Each number is 128 + 24 x the weight over its row's rms, rounded and kept within 0 to 255. Layers, rows and columns count from 0. Numbers have three digits each. The size before them is the row's rms in percent of the matrix's.

# layer 4 MLP down, 576x2304, rms 0.12, rows 97-164, columns 1056-1151
098:082079131103124128134107138147112111112107107111162151097148167163148187127143106072138155078137125081174123123134140079114152123103166134117166097106122112118150160144149110101159110125187100098148125154116121126149156145172090116110162151146127114151151099097113123121111143093132156132
098:100183167136174131157117136102104119099108130112125128150095091136118116111141111127194143131155148120119156116150118106146146101113111127114146127146133121079109113125133106108128117095101071131149116121144128123088150095120130131115161142076111155135133099136134137068166147096130157168
102:169132147133142118097121111125119142127087115110149142141126115130099153159139091157107162133153086119132129098104109139113164088084121126146097093088136152158115139085151121154158150119130181139124140121145113155110138187143131111121118109093169108117142158066138127122124137104129130142
100:144135150173142117096124129112137139118080115123154143127115132173141127135133133137057125107139110099148141125153125139162141135145090151153138162126089127173131072113106124134128155172190142145104142096129142151193127056124092130122150135133140094103106148141131138129101096133122117148
100:145129123115107133163109121121170159110126164089186150083142139074129114086091133133132188128138141125143097156107095127131133142143121156165140122171148135099113162086148151142120110107098157124157135125073124139091110118147152124147106127130100123102119133080131151117126138139112080147
103:088112104144077134121093143121156125134136153179139175109136118145096124146151146115171106134131143137057119078163117196124125117158122140116150162101137139103149144139142142133118150133113137124098149118119140132142157135135129160164146146082104122174111087097124128139127124103116124147
099:129105134163130120107135143166139116135109088119133123135137126098110113160157118117138076181112148140133145141142136142141149108117132134165094145114083158121147139137159126089089092141110171137128140079124107094101098101147133135123154092157104137136159101129132127134105107155126142153
102:185153144136181145113181077146155121165120144150137126149089131153112109098162152116148116101136130090138137109142101131140060159092106159174128117133165125164125086113173083120137116073125157183177129103158143125091121165095129117106132115162131128161168141142146143106168144158068111109
102:143148137132146095110152133159116133099097109138108114125114147154117110101115151114121099144104139073154127149151137119132132086137140128127118080131095174097101143153162154142151094156105137132093119141088113138130148093134146148148115188139104119148174125120084128122130155169091110104
103:135150109116117113097129134127105120098122141110117124101118128135097156143108100153147151154120113122127128108137141147090187160152144109119077157185175146063139131130127147140139099107131142103122141120102123182116138128145192120124113136120142097134177125105147141113141071099136113088
101:171143132118169126120108108132155119143178140129153134099136140109079119148132082122101128144144071093102160124144109129100116142133161106119134168107111170101089127134152128150142124130145149085088147174125142118123141107136113157129142131143152142139135123104132138124121125135145116096
097:111057106141129126158104118120131139157166146097109138067101098133128144156150177099113118113126109108136130139163071099111159097095134164100119121164110097132102140094108160139128101146093108174138136143107104158121157133060132137159104119081153082122121135138092162184086138089131114120
099:119133131120175119163182133137113112138135114114112097156138148143118113097124134104166061185126100106150129127173102141113114098126119151126110123147191151130140132089121119130162117100146108125067146113134115084111119195107117152147159135103126135138144184092161153169141108154152126143
099:111120154134136101103114171130132132141118113156162119110120071120129118109078155125095110135098169097110133166116118118100180151142113111090129140164119127073153130129166078136163099137137167135138098133130146086139103134096101111116134166109070121141105130124131164104098143130165158083
100:125168176158138110128104124145154134134139137095166146123131128163102159167153119140161110134127114133131124110123092099081120134123141137123160112121156075132119114153165118159139092102144172094138100099134130127146109112087157103130109130120120124164145180107158143158128104142120065131
096:184157155155120194140148151096131133122125153164096097127095122116118129150136139113162139141110105093139118153132092128108097125145104084138135094155178159123135088131124094121120155130131080128060123129135103131123127139107155149118149133132136165083115087104130140141113132159135121165
102:120136153121095107075139079175130142114142169094162095148142105133114105129096083130126128140165130176150123133094091094149107150115138133175122134086159146134164126150111126142146152124089143126155146139145124104210163156127155143103093157121090128131127117147156151126142135151112093144
100:127157136155137122115158126120142139172155150080163140133134125124141073097144131169153114128141161148149123143164117137153162118141097114133171146153145105131107178118089119107161096153145178135170131117180080080133132116186134140130126154092123122115127126107132102105146143125155133133
097:145130049134138106108145131147122154106132136147125136108153129128133070125134138126070100135145132140104103116152141096122178128133120173136131150113119122138146172162087109116124119132181140154117093177152135090098108137154129086127166136146110138145160148132115171148061127137093190122
100:123121136167159108135079118121135112127148129118092165116104153090161183146169151158115155130103124138160140157163129088113146106158096128089099132156133134117136111099109138190163121120119116129151134121143115145149105122135118134130102166163148084117136131100138139120110126137162082117
102:106164097116119095144071145105147110108109149113147118120194158162087108100144130125094145113118182154133159154139147134176149121105124147141093161096089164123146135158138110127134131164130093165079127117104123133112150124180096144119080149145132122133132087115104175126100116118125133123
100:106100121095109129145121138091126106130141126120167105117110145123122122149142120065150109146126117144148103113194135128140104134124183126164161146114090128116107111116184098114101077134120112153125118132163142109127138120119162092120121134122090130112134113117084147155123171166156147132
101:076151146140116128089173158106118162061127119146136125099105127164119171135138143136146111134136142159103151156160148134124138133131125090129104132149140121089171111126119122094131103193129065129129128115134116129148125139098066103133109093136096115108133123124096155140136104121141129158
096:129130125131110150108129140125079126126093144141148087114142131123144126124127112165107113125156149105108144157118161149099145161102120114138125144117129136149158109124103105118140097185141114161151106147088151101117098120128138093128117106143181125143092108140155200116081081106140153127
098:139134138124079127122112092126129124168122147114109136102154169120181142184132132144150116082188129125108148138113097194121191165137072164127104111138087111113138154082131115132064127142134173125128132183112133156179150150072151118155101126111115127140166098135132145140087128127125105096
100:141121158115105109129130147099140177163113123128188095115166143126111132124161096138109136147134074066096179177122152127129135113129136118149159163144123142165092107145132134111151185162117146076112092112125120127121148132149127100170143123123149167165175124137163127153088127096134140101
100:088111131170165145087138101143129134120150137131132143096114150093144126079040131100092138112128137121087087109147094150161141127104089087117140165153117079109106155149140128122094125168103144121149138122201127139145139104123131119133094120163134124175106084144160091129178139101133123171
097:106105100126138110132142102132116115132128128092166133092142100168132160122156106131169141167114101175137125119131117121129115117150153085117099119112162166153133108127136117138154111108124119142145136164138126122105053154138077119093120114182088113099173161099126130114117153084120134166
102:160096162170128151154109131149123091135139133106105118102137096113121142089081107132122153150142091136188120147115138110122117095131127079118114120135146118127118085150134156134144173173111150129149134148146146040146130117117152090121128101149133124121142149116105111153106120153099087117
100:131125119127164118185132099096133139134175103125113126088166153147150179126174139122106174122139114153118132132134092195107087101107048114151105170138127128110136096136099153136113109169120132147096120161126141133123113137186140110129104074101130138129131127087102106090119144133128121099
101:119150125127162157126132134208177132113121158121141125159113104136171182143138099140154121115158163128159088181178135141120113164101109103129117086164126125109149124101120136129155164174159129133120160154126155150149114151139139168157112106120100132176119142099113142166117132119079126087
101:093115133130140150094167126124129116124150086152160108152124105117111150119135109103176111123158120138123133114116212148151140137104136141162137133172105118141097140173120165090172132087096118178152196108119091129121128140168143116141118120139092148126122093120115131115145146084122161117
100:154133137105133126140144128149131129157107103154142141169125153132116127177126112121119111099100123140174141094144105166158182115144120125101157133121116118175164136120119113081167165082114120144105124111137137135145128118124159067140107153131166116143165136121161161145130152126115135090
098:096112135125156173108122149134129098112141125125124099136117103131110112170140134119093127135126121127120113095157137115141127130121128139131115178105128153133135161121152133196094134110141142132132107122145123122139106080137149137117182105119130125111109169155134142121107155109163141162
098:115135102154130125166108097133161108151151124078104089118113113134141142122140116102143137129119114113119071100128146136125127166134096117124121101133139129099148132096139182147116142094154151143146148150102137107093115108108154126141125184182178119147124122128126113127087151140174189101
101:117183137135098124122134127102135165109133153122132127128104137130143104147153124160178114128104108161138112106139095129123100157114161162122110101123141080136095145137167126130123175145087127127125119132136065137123140125123131132141112129091162085099099109152172087132140140124151113125
103:122129139137103120142142145101100156144107198138147122158140108160123169160145121123127106153091134113127137098103124098120099138116124151135117167106151114096120118114141129100142120114113117149102158134108155098177126117126132109095144112149090089120106124095148120126145098109133119123
098:071138094116175131097142113140097136099135139186165120156150098083153140147129131131130149167132172126120132110131135157100140128089119106115129134134164126146185089130185097107131139126144157152109121106119130166124155132123100064113120129115144145146164154120137140122129085143143131100
101:178104097139102145180091126112117116112084141085138091125108087097125125122107116109077107154102121065103126114179118147103087125148127115138138129120142104121139169120132128117179073121087105163091113112078147091094115115120131144160146127169097125124141150157093144122168116138164148119
100:138149096112120120170114114145167152114133141160125142085158154141111103099128140119123113159131120114111152149154135122122120128111095130141099130143154144211155167151156159129117127111108143138111142087133118141173161089113166135119076138108134117156119104141097127094151181135144065172
101:158154092093122109134126113113146109182120114107102138132135135090117096130091110108101153122119110131134099130158141129141147119140115102106151122114083119120099137129096065110128117071107126106117121133137139094160139136146128138129148120073122136119123141132121112157109150125125148104
101:124159104134084159130094106119153140085140098142164086181114108113124125152139111181137088124144145134120153139118131135101077144144155125143060153104150104141128159111122124142142162136045136122128094102120147148147117134110114127107148120101088118090143153076145136148094134147145104140
100:120135107117100083123160136115116146124104128145157095130132124189147109141168140126122156157132191116137140106155109174131137155118158115143171148149099163121108125115106143113162087129129090170105120129121102124097119129112106110102100122091116175139153113127178113134094111121164114174
102:132128117113142119155096106113116139109127092157120135153131127117163116141148127130146121110073131141127110140144115155165111164095196100137096136103138125088096148158135115143092108139185148079162103116157177119162113150134104119160105129123125137133117119097127127112135132138173133143
099:067121140143099147152150117141140158127130134122101118144130118136172161108111095135124101114136108143108121107144144086138128106145151134141085129156157135183142161150096089111128158140120143146142095159162138132154172123072121163152167151106128122135134099138115092111122139143113074081
101:144103160092096118151096154187132146124140077152110176114116129120156121120093113129150116155134135159125118132123148104092116132131102109139126126155114144160124148176136130127118166139136163132164111115141147157145155195111114153098096166125159121139072147179147140074131145144129154132
098:136136111147142128128108075156134158091156158131109102129089103112120119142118150137151124160175089111167113095150146120131108148083152111131181172123160076144165117184139072093092139153140143162140155116156136146154074144130131075150104147105141145116116134123129137158177103056122145138
099:143141130158093132158075165147136163128133120125149146126108132117122085129140153120191159137141101106169158086089124129137138123115155143129101140143171163150152120139126134146124126150133120137135156101132129136139133136102146100093125148129123138152122145125131110136151175142102158103
099:160128088117141129127129167133118147127131153100116149140166132113119143117124113109112107154118126094127120158126145113166148157133120133125153190144138139118119108135147094113140103119126123115130134173131132146149113118137118090156102144142129158115128127118107108103131124116128136115
097:148117108138146100134123132132146112152135094122096132131158122155130164147122164088124121130155145092119139051159116113128113109125132119107163159144094172097133093135095104141128141094147107120137120118092132090101128107130123168075165128161088138092172162115110137113090153127105131111
104:133135095072146151117132113141097162111110130138157116136196129121148125120086145141187157109141129136115144101160133171151132186129115153114146126168078105093117105129148073128137083100088135123106149164142192141107148177140156131122151091163109043097110097141129146162140138141171096127
099:104081096154128171106132160182148143130101124107148150149154145108118125126094110133077129134149098123143127140119097135102141146095098171122130149103133114097174133151090115142161131136108147162089119134094143117120112128143163126103094101094120097135112129152107128109111108121144134136
102:106167166141137116135139149117163136166120159143129133136110144140134150123101155130089130149172141173139128140109134130142073144176139170147138102085136122131133101146121105128106148129143120134132122143140085107138137132135128191113085177165138092141128133151117141156088126124151187103
105:134133125158072164142136130162120129105143112128127088113133138141149124141159124145176123141107087123135153118112119148146113122133118148154110125107139105136121120128111136128126138097129108151111129118121107125135152104110169139104101143135148129079149158138127161122128130139112166132
100:089111139131178114120146136101080138127118076146119156127111165106140101135136154144094124122151123119090173151174101122134075121123118128094132127115134130098107124178116144132152113132123098129083129166118098101114133072182154128167082136104107115121166136121093122155101128156124147155
103:155102129105131138112153158139132142081121117155137115107121157119117128145150138079121134149110100136135124126150146168146129142159080100163133162127141122141084090113128100150118143067100149120137097149122164102146125130118143122073125126119148099146123117108141119117087128156112108096
096:175147121114160143153130183150115117142107100148145099122142149111116090159164123117147125160151123095118091108155176153101126131107122160129129116182105098118148083156108108137153156128097091139126147138143148134113127123170112126132131107132123095130169156125155094108141140142145084081
096:126093173088120104157146135155138077122098156163111146101176136097109109099136094130170135108119102126077134121105104137115121080149150141189168113078153126157134140124064095145156150102143104111059092114131113076139100130155126094123086132115135147116110118126136135120158130131127109099
101:151134111126145101122160140104147141144156146129119123106125152102145149128111117115106102098107118161133137137149093098132091160137130110117098142144104104155125117122115196113185139111060103122156101154164078085129109138140149138109098141132150095137107129158132151161137091130134168145
096:078118083127135158112180130194079146134121170109104110104121115156145154129109134114095122171130127122105107132081142111172117113148080142125155118128095085149113095112130127152128132156103114134130111129182103157140113131118153126134140135137181119173133137147097079120099133106151125152
099:104162119105124109138125174118122117143142127142168129128157073129133117080126145120121133109134127134142147125125144098128117170142128110133133161123124104136091146096078129140128142095107124119130141130150157116142141123104141134140131127127132107131132130133151121113144114111129137123
101:117120098178170139119191141097152140133139114109136138097138122135127137132147144119100145116112109143143124128133098151097142155150175129134110124159132141141126109081115099109140172131083158145116125113138150075134140141090163109147136127109158089103161140134140131106100090097113150125
105:089111164110121130085114135133130129116141148143143153113134152118172107119088123132133115130149145114151141141157111165130111097113162140041091103110140119138138165139139105127111139100090128138125155155123132128148053131154141137143104123154135110090140113095136122133103087145133123141
102:169159109126121133133096109113148126126102096115078165123131158143188146132103128151170132157152119159134121107133110128124111144122138137133143172119127148107162094130131133132126111133112143127123109125123146185128113145115168146070142103149119112082130136105142172161147109107090135112
102:123114105168143154078134103118086135098101118149124110082127113125143107115146189151121110141163131164115109155120208160133112124158180123109114097123114166123120114144133096157120154121118099142128118146153140146135079172116154136146138133134129114116086110078172125118097165149118101188
104:100151076125131137142104141197090144149166077142078129113162177155091110154102094149116134142134142119141120120137132134106140152166130167127113194114113141087087117114139136158165115062076172143094153102132126111077172161137143166127170131129151127123106128148145130121141106143127114128
102:135085141141128147142153175088144116130055116165137159173138106097126158162134154110137117130149147094125158121148152142139112140175137125144156153159128114115112109150104109140138182141110108084127115087161134116079074097154124079156072118121128158125111092114169150158140174136146137125
099:126147159130174131099112112101144147117118096117128165128147107144130127140114113107092128108106155112104144157148130130123115130100152148104144156115113126117153106108131107140133118122126125123139135090098134098122101163114140127126105145131124168105118161109156115119128118119152086093